Each number is 128 + 32 x the weight over its row's rms, rounded and kept within 0 to 255. Layers, rows and columns count from 0. The size above them is the row's rms in percent of the matrix's.

# layer 7 MLP gate, 256x96, rms 0.348, rows 72-95, columns 0-95
size [100  96  97 103 102  94  99  96  99 103 105  95 100 102  89  95  97 106 101  97  91 101 101  99]
[[118 119 169  90 117 117 136 162  96 107 130  84 144  96 117 132 153  98 103 151 135  94  82  78 173 137 159 121 169 187 130 164 104 173 191 117 201 123 108 137  62 160 104 128 147 141  93 103 141 131 102  91 129 158  55 146 119 140 119 169  84 192 127 104 114 134 127 100 143 173 170  83 122 138  86 110 171 124  77 149 119 111 168 111 107 158  76 108 142 137 106 115 222  88 109 129]
 [126 151  90  71 166 103 109 116 117 131 137 105 127 122  97 108 147 140  94 176 111 145 102  46 126 147 101 124 117 206  84 154 150 133 118 119 125 114  76 159  57 185 115 124 127 132 121 176 115 134 158 135  91 120 140 165 122 146 108  84 172 155 143 139 159  87 150 140  84 133 204 117  79 125 153  87 141 110 154  70 119 155 161 132  92 150 109 101 136 110  61 154 162 100 108 218]
 [137 154 159 153 150 159 138 132 170 105 138 118 124 170 141  90 127 103 158 148 118  46  94 116 186  93  81  71  77  99 113 150 151  78 130 143 176 102 150 167 153  72  85 202 163  86 184 114 137  81 107 114 130 115 149 130 164  83 136 138 161  74 164 109 119  77 113  96 131  97  93 152 106  61 167 141 170 100 129 118  87 149 139 146 118 159 159 131 119 124 154 112 103 128 127  70]
 [169 125 114 151 126  71 155 199 126  98 158  86 139 105 164  99 148 171  83  98  94 108 132 103 207 125 153  91 139 147 119 178 102 122  53  98  65 204 143 124 122 163 158 127 149 124 117  79 136 126  96 140 117 155  96 144 111 109 178 144  87 118 105 111  99  60 158 166 181 120 135 132 151  98 143 200 180 143  75 115 126 111 122 133 117 125 133 142 135 131 149  70 114 156 112 158]
 [112 100 154  99 139 153  62 102 136 167  82  76 173 130 136 137  96  95 107 111 155 123 111 116  66 146 128 136  91  49 159 145 117 138 154 131 165 110 161 146 180  97  88 158  71 142 140 193 103 110  99 165 154 110 143 114 128 106 123 135  77 105 175 101 135 168 131  94 114 105 113 143 132 128 109 148 137 159  77 127  88 136 115 124  81 121 153 162  55 137 104 188  46 112  67 153]
 [103 133  74 132 131 111  86 150 102 141  87 120 118  91  96 124 135 105  74 189  88 131 143 136 101 150 114 173  51 155 137  91  98 101 119 185  95 154  67 144 153 101 136 143  51 157 119 187 135 108  69  77  99  98 141  87 143 118 106  83  97 115 115 136 110 119  82 167 102  58 107 150 135 136 169 157 114 112  87 172 107 121  66 148 133 131 129 158 144  73 124 124 102 149 172 118]
 [ 70 155 102 156 166 120  87 130  99 112 121 122 169 177 148 144 170 115  90 170  97 142 166 151 113 143 161  90  72 140 137 103 150 151 132 130 123 174  48 150  47 107 179 147 163 156 161 120 167 104  89 152 118 144 187 152 158 145 142 138  73 120  62 164  91 130 130 147 103 101 177  93 130 129 130 118  99 159 135 127 156  98 105 155 127  65  55 149 152 108 114 107 120 161 116 176]
 [107 131 142 119 116 156 131 154 133 160 153 120 129 123  89 149 127  67 155 155 111 144 116 170 133 112 185 148 153  79 143 149 129 112  83  75 164 154 156  96 129  87  64 119 179 119 115 102 132 142 107  79 137 123  67 122 133 104 142  86 183  60 147 160 127 126 137 152 177  84 147  89 144 127  93 129 125 167 171 189  71 165 171  97 185  98  70  72 156 150 132 135 132  69  87 146]
 [112 132 104 137 138  93 170 109 128  95 124  85 134 134 146 143 124  86 200 174 150  98 114 122  66 105 167  87  81 157 108 134 134 145  70 105 171 123 146 139 188  76 130  49 110  60 157  98 126 137 158 137 114 156  82 101 153 103 147 120  94  68 105 113 100 136 141 134 105 181  86 108  96 108 123 135 121 108 145 144 127 128  91 106 185 193  63 135  91 141 136  72 144 149  85 153]
 [117 126 109  86  92  20 110 123 143 139 170  86 177 164  99 124 111  58  65 135 183 132 136  67 121 166 123 155 134  96 125 107 130 130 139 124 105 133 154 172  96 130 111 158  89 183 134 119 128 113 124 137 120 113 107 190  89 112 108  78 163  87 190 159 108 101  91  99 102 131 140  57 159  75 147 159 132 121 123 114 130 109 189 117  90  96 122 107 109 128 149 137  92 114 174 103]
 [145 151 136 107 138  55 157 113 167 118 135 126 128 136 113 150  71 131 153 129 175  87  60 120  53 142  57 108  82 106 163 159 106 132 128 115  84  68 101  79 125 180 164 101 140 119 162 146 169  93 168 112 123 128 131  86 149  89  89 115 110 151 138 116 155 137  69 119 108 131 151 153 112 176 128  93  80  79 120 155 138 136 124  80 113 106 132  99  95 151 172 109  88 171  93 195]
 [ 80 186  96 116 101 164 196 134 112 136 166 125 127 108 130  63 204 106 107  88 154 164 133 131 133 143 117 113 134 173 117 111 144 131 114 118 134 124 139  81 146 148 149  86  72 155 120 124 166  86  88 133  88 155 147 100 125  55 103 129 121 151 102 102 114 155 109  92  56 193 163  76 145  97 109 135 166 147 131 151  93 104 211  91 157 136  81 113  87 139 152  98 116  98  94 120]
 [110 131 103 118 160 142 158 135 194 142 124 134 121 151 114 151 108 122 142 169  91 147 173 128 156 139 105  57  98 133 143  99 145 103 157 112 156 107  92 144 140 123  65 135 176 124 145 135  82  82 116 147 140  82  62  66 161 157 125 101 145 161 167 187 105 111 124 128 160  98 171  80  84 143 162 204 143 157  56 111 118 115 122 185 144  91 127 167 107 126 160 194 138  80  99 111]
 [112 119 122 107 112  98 102 152 201  93 102 204 122  93 152  83  92 169 136 132 108 134 125  80 121 141 103 176 117 158 162 153 139 107 109 154 139 112 142 136  59  96 103 181  41  92  84 120 205  93 136 135  86  95 153 126 108 132 142 118 100 143 131 129 129  92 122 149  83 145  50 179 121 119 173 161 111 165 145 118 130 151 120 116 106  98 144 197 102 166 138 105 155 158 152 165]
 [ 78 144 137 112 130 116 101 133 144 156 126 136 113 176 206 165 175  89 109 168  83 143 120 147 105 114 113 113 169 125 117 113 140 140 113 103 179 123 153 176 124  73 128 165 159 134 211 117 121  84 146 165 168  61  35  88 127 146 124 126 156 148 103 106  98 107 201 107  78 148 100  71 155 141 121 122 103 168 143  96 142 149 121 137  98 171 128 126 180 100 103 173 116  92 119 119]
 [168  72  91 112 124 151 127 117  88 156  78 109 139  60 128 145 101 127 111 169 171 128 130  91 139 115 104 202 137 131 131 117 113 114 160 117 135  87 122 120 125 174 172 132 135 117 119  90  80 121 190 101 138 101 136 123  66  69 152 122 118 144 170  88  97  88 137 148  95 133 154 175 137  65  84 132  67 109 102 149 198  86 149  99  89 131 118 145 164 111 136 165  67 127 188  84]
 [106 117 195 138 145 144 106 124 130 163 111 180 143 149 160  75  78 113  77 165 134 116 165 106 115 145 141 101 147 152 107 140 106  81 168 182 113 116 108 169 130 122 154 122 118 144 118  63 170  61 148 135 176  99 154 117 111 117 119 157  84 101 130 125 143 130 130 165 120  63 200 176 147 173  96 106 170 161 126  91 111 136  94 111 170 161 156 139 176  86 194 119  97  88 157 185]
 [177 161 144  68 224 141 172 107 162 125 126 116 138 122 134  96  85 155 155 165 138 127 146  65 181  88 145  93 128 169  86 149 127  52  97 148 120 118 132 106  67  96  66  99 134 143  72 117 183 122 105  85 152 137 165 122 128 161 128 103  45 129 127 139 157 134 128 109 172 122 106 147 158 138 122  99 160 150 200 163 146 150 141 107 148 118  93 119 126 124 108 114 136 137  79 153]
 [141 141 114 112  68 162 116 131 153  86 161 155  67 158 114  74  78 112 139 175 195 134  49 108 144 169  79 171  92 198 134 158 101 147 131 120 132 119 113 151 124 109 151  88 136 171 134 108 135 178 104 104 181 139 136 109 127  97  90 123 149 126 147 158 153 108  92 118  91 140 159  93 117 105 131 100 119  66 153 180  96 155 116  89 132 182 124 219  81 119 108 107 121 132 116 142]
 [133  91 121 136 112 113 142  79 153 201 128 121  93 158 130 136 167 106 153 157 120  97  87 132 114 106 129 139 155 123  74 119 100 180  65 113 141 116 126 121 111 119 186  74 103 157 138 165 102 113 124 123 106 165  87 183 130 173 113 179 153  72 131 141  94 157 143 112 108 131  95 162 145  91 135 143 109 204 169 142  95  93 168  87 155 143 135 107  73  83 216 132  84 161 155 174]
 [113 147  92 113  81 174 145 174 135 135 141 160 160 154 111 211 125 109 143 149 127 104 165 155 137 168 116 110 147 144 102 189 110 165  74 135 123 133  98 133 154  86 143 139  76 146 133 128 146 159  62 143 133 141 113  39 109 108  94  98 106  92 111 155  92 152 163 109 120  95 220 119 203  82 142 145 128 117 105 176 143 177 127 117  98 148 169 168 119 172 111 101  87 153 139 139]
 [156 133 143 154 138 124 124 112  98  73 154 123 105  99 211 144 132  52 113 144 217 131 148 134  58 133 162  99 121  93 136 105  71 134 133  82 127  60  92 140 167 144 146  93 110 198 117 140 158 130 102 131  92 146  90 105 102 138 129 105 151 120 140 157 108 116 149 185 131 158 117 151 140 145 151 199  84 144 159 125 100 118 160  69 137  75 165 105 107 158 102 169 156 153 136 156]
 [183 117 151 196 134 101 118 179 112  90 113  98 135 106 100 132  87 125 156 129 141 173 115 121 100  95 127  93 106  77 108 148  84 142 114  92 162 199 101 119  94 142 126 147 135 135  99 168 171 107 111 127 107 166 173 116  82 110 138  45 112 107 192 146 156 110 130 176 125  52 181  81 124  77 157 102  86 147 132  71 148 125 123 150 116 125 166 108 162 174 144 178 136 122  99 102]
 [ 97 168 103 122 159 139  71 121  87 131 157 105 139 168 108 112 186 129 175 148 203 167   5  99 150 133 115 105 129  89  78 105 138 161 160  81 194 139 127 117 110 101 104 143 187 124 213 139 136 118  95 126 120 119 172 104  71 114 121 138 147 100 117 173 170 101 114 190 122 144 127 110 121 145  89 131 106 103 108 126 124 123 124 167 119 104 151 159  95 120 152 108 129 122  92 118]]
# layer 7 MLP up, 256x96, rms 0.364, rows 72-95, columns 0-95
size [ 93 102  99  99 101 101  98  94  94  94 107  93 107  98  92 102  96 106  97  97  93 101 105  97]
[[108 133 105 128 109 171  79 148 159 115 156 163 166 127 124 151 147 138 139 134 119 100 102 121  72 132 102  89 120 154 153 121 159 155 156 106 192 106 152 155 195 154 186 140  77  99 201 145 115 136 160 167 143  92 132  83  50 145 106  98 155 107 122 140 132 191 162 110  79 116  74 102  59  89  93 141  99 118 160 111  73 111 118 145 147 121 113 161 114 190 129 162  86 169 139 105]
 [136 206 106 105 108 122 156  82 116 199 132 143 160 140 156  97 140 122 126 147 117 138 113  22 166  78 115 129 138  83 115  97  96 114  90 102  89 108 135 105 167  73  62  85 169 103 103 127  93 110 123 151 170 140 106  92 111 120 133 132 165  91 142 154 104 130 168 124 181 119 133 124 137 169 151  94 213  92 138 101 132 151 162 128 124 177 172 123 165 144 153 182 129 113 102 150]
 [119 116 147 130  61 112 163 116 156  81 186 129  26 154 150  85 155 159 130 147 107 126 197 114 157 178 175 124 136  86 116 170 133 166  79 153 147 150 169 150 133  98 146 132 131  84 156 124 129 117 160 118 102 159  85 107 142 136  66 111 121 135 124 149 129  86 112 115 111 116 154 135 188  81 124 101 158 126 129 189 100 128 154  87  69  95 116 164 131 157 201  82 162 141 119 122]
 [148  88 135 178 140 104 149 153 151 123  84  74 116 145 104 139 118 122 151  83 113 135  94 107 184 193 140 180 137 157 103 116 160  79 171 102 111 121 119 162 141 144 225 130 120 140 111 188 114 141 131 178 138 121 149  97 114 124  99 109  91  72 151 158 166 120 180 122 173 160 148 191 149 142 125  52 136 105  88 133 145  74 118  99 104 135 102 136 156 153 112 129 197 132  73 141]
 [143 110 125 219 130  71 133 125 135 100 104  57 149 122 129 104 157 137 143  64 107  85  83  91 135 121 124 157 108 143 112 109 112 141 113 188 116  95 182 144  65 150 152  58  95 101 136 199 138 145 137 119  80 136 141 166 155 115  89 148 125 116 136 124 147 101  94 146 134 165 138  70  75  87 133 106  95 165 112 152  68 153 156  83 112 127  67 131 116 106  93 116  88 141 131 172]
 [124 137 153 105 137 140 158 160 145 107 128 141 118  74 129 131 156 195  93  92 151  81 153 154  94  95  84  64 183 100 152 119 127 149 107 139 115  78 128 118  82 142 149 110 106 140  79 105  93 127  81 137 117  88 105 121  54 134 117 124  71 123 145 144 214  68 124  96 104 133 112  82 122 155 134  72 160 206 154 116  86 143 142  85 165 160 138 131  99 146 106  90 182 106 104 116]
 [119  86  47 132 140 129  97 138 105  67 146 156 172 133  91 136 167 184 128 129 123 160 175 151 105 164 155 179 140  80  63 167 150  68 116 101 112 124 133 154 133 123  86 121 155  64 137  98 149  72 123 159  95 116 155 153 168 120 157 191 127 166 148 167  89  89 164 174 153 124 121 112 110 180  82 122  99 129 196 150 137 159 108 110 144 105 164 149 127  97 127 132 182 131 138  99]
 [133 172 152 150 126  69 199  85 104 158 103 149 122 159 143 130  84 106 104 148 165 120 188 139 140 110 147  76 118 136  56 155 114 146 104  84 116 130 116 154 132 114 123 116 170 110 108  95 111 138 142 146 111 196 176 185  74  88 154 189 165 139 146  99 139 120  74 167  84 122 112 112 142 107 143 138  80  53 103 116 127 142 131 101  92 125  97 139 117 131 169  65 127 176 110  68]
 [133 166 150 121  92 181  67 212  96 123 150 174  77 180 146 109 121 111 131  69  87 154 122 152 148  88 116 146 116 107 199  98 211 104 132  91 182 129 129  80 115 126 148 158 203 107 125  81 169 115 154 149 175 132 124 125 101 108 172 134 135 175 103  94 150 116  99 163 130 136 127 110 166 131 129 110 104 147 102 169 100 138 106 144 141 110 127 147 104 149  61 125 162 105 161 153]
 [ 93 116 179 126 182  77 119 137 128 111 116 150 161 185 140 138 109 244  93 112 183 123 115  86 105 145 116 111 118 132  81 103 151  68  86 119 127 136 138 151 120 113 100 128 118 160 134 103 167 102 165 137 133 158 153 154  74 107  84 129 142  71 101 123  73 133 173 131  87 127 109 176  81 145 168 181 183 143 115  95  91 106 147 149 162 141  87 119 182 169 126 106 128 120 112  84]
 [112 152 158 103 120 171  99 107 130 140 116 128  55 140 128 178 123 177  87 125 127 226 108 101  97 181 125 127 108 142 145 133 137 144 113  98 148 187 121 163 116 101 135 122 109 167 132 146 124 146 199  85  68 174 161  88  94 167 178 165 129 147 167 137 117  91 163 150 104 109 103  86 112 157 171 122 111  83 163 187 152 159  99  98 123 130  93 184 112 172 168 104  97 117 163 110]
 [178 119 156 109 250 117  95 187 164 122 109 120  78 160 126 189 115 135 152 141 123  89 102  96 147 167 151 141 185  91 165 138 144 143 132  99  98 154  71 112 120 169 141 144 175 118  57 125 152 134 133  70 118 114 115 127 147  94  51 145 140  98  97 143 153 155 145 157 139 101 156 170 132 124 128  96 122 178  93 122 106 130 107 124 170 123  80  89 116 159 162 119  83 103 138 119]
 [147 148  85 175 106  66 163 125  99 110  75 147  64 116 155  88 150  89 129 107 134 117  94 175 115 106 150 147 192  96 169 177 100 143 121 110  79 114 182 135 175 130 120 136 152  93 112  91 130 114 119 191 107  49 148 159 113 132 179  90 140 140 103 109 146 129  68 137 166 113 111 178 164 111 144 139 150 138 127 150  91 199 113 124  87 177 171 130 108 172 116 100 119 167 147 105]
 [119 173 136  97 146 133 107 112 144 144  99 122 163 134 156 145 171 104 137 148 153 166 121 149 176 102  65 178 136 119 212  70 158 131 111  89 139 113 135 138 178 147 163 130 154 134 128 177 174  97 132 105 152 196 141  81  96 175 176 175 166 110 142 147 141 122 137 146 136  90 140 201 100 144 161 102 153 134 105 175 138 162 120 137 165 146 120 201 133 132 192 134 185 171  88 117]
 [155 191 151  69 127  98 128 106  65 182 152 117 145 109 114 145  89 108 159 134 118 120 100 115 101 120 205 151 104 128 105 168 116 128 142  91 120 116  60 128 160  84  96 153 124 138 116 188 173 157 103  93 122 141 147 200 167 121 157 107 146 114 132 160 167  80 114 139 139 135 106 106 103 159 157 118  99 203 100  97 100  97 119 130 187  90  95  92 118  74  73  95 149 180 136 139]
 [145 166 129 148 106 160 135 120 152 140 102 152  86 116 122 115 121 194 117 170 147  97 110 110 124 134  76 114 110  97 153 114 117 136  56  83 158 165 227 122  93 149 116 130 201 157 142 136  90 133 166  68 114 136  87 198 108 101  73 140 129 121 185 125 132 121 180  81 158  98 107 170  85 138 123 145 165  87  98 110 113 101 111  94 148 168 145 116 131 167 135 204 126 121  95 123]
 [144 148 150 143 138 116 182 113 155 166 102 152 124  78 146 148 130 111 105 116 109 137 181  93 158 141  95 127 147 112 127 121 122 128 163 184 103 102 123  74 114 135 143 173  80 157 178 143 110 146 133 102 100  94  78 168 159  86 172 122 121 150 183  34  91  87 127  99 147  98 136  71 155 130  89 160 136 144 132  42 139  47 177 139  89 150 107 129 126 109 189  98 122 112 107 115]
 [139 135  96 204 167 113 125  72  94 126 142 144  80 141 101 139  96 121 109 111 154 150  98 114 157 172 138 133 173  99 117 149 172 125 156 116  61 140 161 151 154 141 160 121  93 100 124 171 196 134  98  89 125 108 125 174 151 128 150  84 140 139 175 125 142 112 126 115 148 121 131 159 145 146 179  69 230 105  85 139  66 143 124  77 136  77 161 189 177 143 155 139 122  98 100 109]
 [162  90  93 195 105 117 145 123 108 104 152 139 187 150 134 108 113 156  84 129 121 108 153  64 181  90  97 167 151  79 182 163 118 112  93  29 185 156 142  60 138  90 125 180 138 163 128 176 145 146  84 132 134 122 135 158 126  84 135 139 155 144 151  67 118 156 113 149 154 113 141 122 101  94 147 105  85 116  84 181 106  92 135 143  85 137 140 128 139 141 140 104 112  95  72 131]
 [130 165  70 140 104  99 106 184 106  93 121 105 111  83  99 141 173 143 139  66 136 112 133 121  74 137 166 178 144  99 143 166 136 139 181 124  94  99 103 103 124 160 125 194 102  69 135  95  98 189  89 150 140  99 134 128 132 106 159 137 127 131 165 161 150 133  96 132 124  83  85 143 109 135  82 165 120  95 194  67 182 162 149 160 100 108 138 137 149 130  32 150 141 156 151 155]
 [102 176 110 162 145 120  88 113 154 166  78 152 143 212 116 116 130  94 132  97 145 170 123 138  90 157 111 183 101 137 135 109  97 122 105 119 147 158  35 110 101  65 120 158 124 155  80 114 190 133 110 179  90 106 109 122 138  59  68 102 166 132 144 176 117 122 145  90 123 112 153 146 170 152 153 163  72 128 123 117  75 100 147 120 161  91 168 111 154 107  87 148  97 149 120 160]
 [127 173 143 104 109 154 147  63 161 142 126 119  89 140 194 112 110 188 114 136 123  59 123 114 126 132 114 172 184 166  99 122 165  97 148 107 120 114 173 141 172  99  91  96 122  93 113  98  99 159 176  89 156 123  98 161 169 124  82 135 157 126 151  76  73 133 135 116  87 132 144 137 121  73 140 131 171 129 149 139 104 203  97 160 149 159  69  71 126 185 153 131  74 131 167 115]
 [116 124 160 184 120 144 170 163 141 127 151 135 142 133  65 101 146  84 142 205 131 119 100 147 137 152 108  90 132 123 100 157 145  90 164 118 178 147 146 164  82 107 148 125  89  89 128 144 122 114 102 130 134  83 156 159 112  75  72 161  84 214 143 185 186 142 143  87 124  98 127 134 173 118 124 150 143 115 167  88 126 144 185 114 159  77 173  88 125 199 134 116 144 117  70 124]
 [138 131 136 106  92 137 131 116  83 172  95 169 121  82 106 106  97 104 145  40 176  66 162 166 112 145 155 176 155 141 138 118 162 171 179 166 102 149 117  91 116 108 165  98 146  79 169 114 177  96 100 162 177  73 107 134 153 161 119 117 150 149 144 120 132 100 108  86  84 125 138 114 108 162 128 101 169 116 161  95 185  88 178 162 117 137 181 108  98 121 102  55 109 147 148 139]]
# layer 7 MLP down (transposed), 256x96, rms 0.188, rows 72-95, columns 0-95
size [ 94 102 106  96 104 101 100 104 100  95 103  90 104 102  98 104  94 107  99  90  93  97 102  90]
[[109 100  88  85 108 120 135  72 140  44 123 127 149 131 124 125 132  81 121 218  74 194 122 116 134 135 126 100 113  71 156 146 178 133 196  87  99 147 136 164 109 102 146  85 130 139 156  85 139 164 106 114 142 121 124 152 141 177 113 119 139 130  74 160 104 100 118 176 162 118 163 189 109 129 126  83 132 124 141 115  84  83 155 114 121 210 114 142 194 128 144 103 113 152 129 162]
 [ 96 140 145 140 127 108 115 138  56 139 185 209 123 102 104 115 118 104  94 127  73 128 114 110 105 106 129 119 148 188 142 106  80 165 158 107 125  70 116 165 127 112 117 133 135 121  65 119 133 142 121 155 138 206 132 133 125  94 133 179 101 144 119 180 115 227 130 173 141 101 147 151  69 138 103 147  81 129 145 145  99 137 138 161  85 139 201  79 137 131 100  92 105  84 102 155]
 [104 160  83 110 125 113  70 177 118  65 127  65 187 110 113 126 136 115  69 108 126 200 126 116 136  77 109 106 117 107 114 112 169  77 143  90 107 105 172 146 110 113 102 144 110 112 143 164 189 158 100 119 130 104 101 135 121  80 121 141 114 105 141 131 119  75 147 120 149 131 145 101  75 165 130  69 165 112 144 160 120 122 125 152 165 210  69  65 161 167 181 114 111 129  85 126]
 [139  42  73  98 136 132 184 101 180 143 104 146  73 176  92 131 156 117 113 126 182 108 124 146 160 123 170 179 138 142 113 159 143 126 113  93 127 180 149 106 119 118 158 123  96  86 111 112 152 118  82 100 141 120 117  91  93  86 122 173 129  99 177 184  90 238 135 141 141  54  96 127 153  99  99 133 134  85 151 148 128 103 134 154 114 119 121 146 138 145  87 123 133  88 177 107]
 [128 100  94 188 115 143 168 106 149 165 140 149 169 105  94 179 146 126 145 135 121 117  79 108 144 106  84  99 159  97  96 135  97 123 140  87 108 165 185 135 168 124 103  65  90  83 118 112 115  58 154  58 125  98 110 186  92 134 131 123 125 120 148 159 127 143  93 101 136  67 163 154  97 153  73 145 140 195 128  90  97  92 122 118  83 110 157 107 150 170 129 208 141 166 102 140]
 [126 145 115 131 120 101 145  94 121 118 155  97 115 141 150  79  95  83 157 128 184 118 123 133 120 168 139  57 154 132 153 138 135 103  73 165 104  96 126 208 168 106 152  82 141 155  53 111 177 143 136 174 124 123 140 117  66 125 136 172 117 122 197  73 181 129  79  61  93 126 125 138 128  98 128  77 148 150 150  87 139 120 154 102  94 126 104 110  99 162 144 162 101  52 125 138]
 [141 147 159 111 181 167  81 157  72 126 108 164 149 120 111 119 147 132 127 129 176 129 148 128  80  96  60 165 109  91  89 107 129 149 118  98 148 165 130 153  68  99 120 152 162 103 203 127 110 108 150 122 153 150  92 160 163 154 107 111 110 124  77 130 113 112  37 143 150 183 102 115 170  86 127 163  85 128  95 123  91 100  99  85 168 123 106 153 152  33  94 135 146 136 111  96]
 [131 142 169 124 127  99  95 176 108 135 151 156 169 112 141 150  85  87 101  67  76 114 111  88  69 128 147 104  85 140 181 137 117 113 128 113 107 202 164  86 144  76  96 169 152 124 120 183 215 144 145  89 133  74  98 141 163  82  96 148 138 112 130 115  89 109 111 138 195 141 124 125 122 152  75 145  48 113 180 152 146 136 164 148 120 146 120 104 152 122 114 100 162 166 131 112]
 [ 92 100 160 113  96 106  95 174  77 121 165 111 154 113 111  81 155 162  70  84 159 153 122  85 152 109  65  51 128  93 158 108  82  88 139 154  82 115 131 104  89 155 137  89 145 144  95 137 152 113 140  99 117  82  73 107 169 154 139 101 161 158  79 115 141  66 151 149 150 110 118 136 138 123 114 151  54 130 125 166 159 130 184 202 107 143 170 119  88 152 116 136 145 127 131 170]
 [ 93 123 189 126 150 169 109 139 128 159 167 125 146 101 132 140 150 174 132 113 161  98 119 136 148 118  79 120 170  60 122  99 141 195 112 101 163  98 111 174 151 183 135 123 134 168 113 137  39 113 123 144 127 107  90  82 137  92 136 156  84 130 175  95 174 106 158 131  74  83 148 154 103 113 139 115 104  56 136 122  98 134  79 118 141 116  49 164 197 140  74 150 127 118 127 117]
 [162  98  59 138 127 109  60 102 147 132  75 171 204 124 112 119 102  99 120 201 152 114 154 130  99 189 182  89 121  99 163 142 125 171 109 148 129 163 146  83 128 104 125 131 127 112  85  78 118 125  78 107 146 167 129  64 134 165  83 178  94 119 153 140 138 138 135 134 135 143 138 103 134 102  86 167 104 127  87 129 159 182 137  82 151 140  92 128 170 160 176 155 151  73 170 127]
 [118 100 115 178 111 126 129 107 163 127  17 165 102  86 104 118 124 153 130  93 161 146 104  93 119 158 157  85  68 187  81 120  92 160 134 131 110 100 119 162 102 153 156 140 128 171 144 129 137 171  87 166 158  81 135  84 132 102  78  93 154 146 149 111  35 106  97 120  96 128 109  93 151  87  71 108 137 139 147 180 154 119 129  91 117 122  70 146 110 116  99 159  94 140  92 127]
 [142  99 175 147  30 115 140 149  31 168 184  95 187  96 146 101 128 152 144 154 171 112 121 142 114 119 211 153 141 127 134 121 173 115 119 131 130 137  85 147 113 110 146 161 119 157 133 170 155 111 131 138 105 150 142 123  95 119 150 164 129 144  86 136  89  99 106 134  87 162 141 131 124 110 100 112 126 182 178  90 163 174 131 100 116 186 147 118  78 162  78 168 107  84 168 100]
 [133 115  80  85 130 209  78 155 106 102 108 120 104 122  81  76 115 107  95 117 112  83 106 116 180 117  85 135  95 160  85 165 132 131 179 170 157 139 153 120 116 154 106 108 185 113 177 124 151 162 112 123 135 132 167  64 143 125  80 204 108 104 134  89  93 159 124 118 130 198 200 158 156 117 170 130 132 153 115 141 122  73 155 100 116 105  71 143 136 112 164 119 128 106  85 140]
 [142 162 132  80 148 202 133 159 132 123 110 179 143 175 135 130 119 159  72 134 111 125 121 123 145 150  80 148 171 127 139 115 142  86  78 130 137 149 104 111 113 172 121 110 117 173 115 118 121 137 112 153 175  94 122 110 165 162  55  94  74 125 161 159 109 113  96 170 125 186 149 149  88 138  89 182 163 183 184 168 112 133 157 146 152  89 122  90 130  32 145  85 154 146 173 107]
 [128  85 200 128 155 204 100 126 214  88 183 142 159 143 162 158 137 149 122  91 131 169 128 161 105 166 146 123  87  63 104 111 110 119 125 198 109 161 162 131 106 149 136 106 119 181 137 192 128 121 131 132 143 137 136 149 159 176 135 131 171  78 108 103 144 102  87 103 108 135 157 117 126 120  85 109 133 141 109 167 131 137 130 149 140  98 110  66  90 157 190 107 117  56  83 134]
 [183  84 129  90 148 125 112 139 124 106 169 115 138 129 137 104 157  82 176  97   2  94 148 102  95 150 105 176 120 119 145 128 179 137 155 137 122  90 103 131  67  67 107 152 112 130 109 109 126 102 120 101 102 121  86 145 138 164 154 120 163 109  63 118 165 140 178  87 192 130  84 126 115 127 170  82  62 114 163 155 108 151 119 135 149 183 123 118  97 167  99 118 160 127 121 127]
 [189 146  75 177 106  85 105 110  52  93 126 146 133 102 145  80 114 155 120 107 132 132  63 187 123 150 153 188 122 147 121 108  59  73 147 165 134 139 151 176  57 167 154 141 132 109 139 167 109 102 120 208 108 157 107 135 144  70 136  83 136  83 168  91  98 115 145 155 150 173 161 148  94 156 160 114 154 180 128 100 107 128 128 134 147 114 140 117 124 110  85 151 122 121 159 117]
 [ 64 110 131 136 127 109 144 111 107 133 129 168 191 194  67  76 135 121 131 166 127  78 132  79 124 159 121 161 157 125 118 126 132  74 109 148 196  60 128  62  82 104 118 171 122 119 120 122 121 112 190 118 151 108  58 151 137 137 142 144 103 119 146 154 150 169 132  78 126 139 141  97  63 166  97  74 150 136  87 130 165 153  99 134 121 133  73 168  62 113 136  97 113 128 120 108]
 [103  90 175  93  93 125  84  91 113 111  78 114 139 170 147 114 110 177 140 149 156 160 157 138 177 142 131 167 154 131 148 135 109 120  91  94 125 145 170 157  68 141 106 124 187 126 120  67 119 129 116 176 106 139  80 113 105 114 109 109  57 128 187 118 152  29 149 144 132 134 115 123 114 148 126 107 167 138 117 159 158 186 113 159  97 106  80  60  71  98 175 166 119 159 135 115]
 [111 168  84  99 132 146 124 104  57 153 163 165 125 147 125 125 161 168 125  23 128 108 109 144 122 136 177 115 157 131 128  84 115  97  93 147 103 140  95  94 132 139 151 102 139 100  21 167 126 119 151 150 124 115  67 147 113  94  87 102  99 151 137 106  78 215 156 120 142 110 117 134 137 109 107  80  91 146  96 120 129  97 165  97 143 165 177 123 106 120 123 127  59 167 104 134]
 [142 140 117 128 163 107 161  47 157 141 141  83 160 172 142 113 104 142 188 159 160 171 131 137 184 107 124 121  79 118 194 126 105 122 119 149 115 136 137 113 164 132 129 113  99 101 151 124 163 118  95  91 128  81 106  94 124 165 161 107 112 131 150  97 126 140 161  76 155 130 110 202 127 129 104 117 132  60 141 163 217 133 180 103 181 116 164 154 199 142 107  88 147 110  97 185]
 [112 203  98  98 120 154  64 111 142  93 126 139 104 133 141 155 154 164 155 155 124 168 135 131 142  97  99 112 107 128 113  95  70  98  88  86  93 107 147 138 200  95 108 147 192 135 141  98 124 116 123 155 130 155 133 133  69  97 129  55 133 137 180 187 118  95  61 191 151 117 127 124  97 116 150 105 103 200  89  95 125 149  78 157 121 121 183 119 137 140  85 155  91 163 114 111]
 [189 102  75 113 196 141 105  93 156 142  89 116 139 147 131 138 129  92 139 161 117 104  67 136  77  55  88  88  92 114 180 119  74 173 107 151 117  71 137 160 167 119  63 120 151 130  90 136 166 124  96 112 138 114 125 135 117 102  97 109  91 127 121 115  93 191 125  94 123  46 200 118 135 117  95 114 112 125  87  97 122 144 148 140 117  99  96 136 170 102  77 128 141  84 113 112]]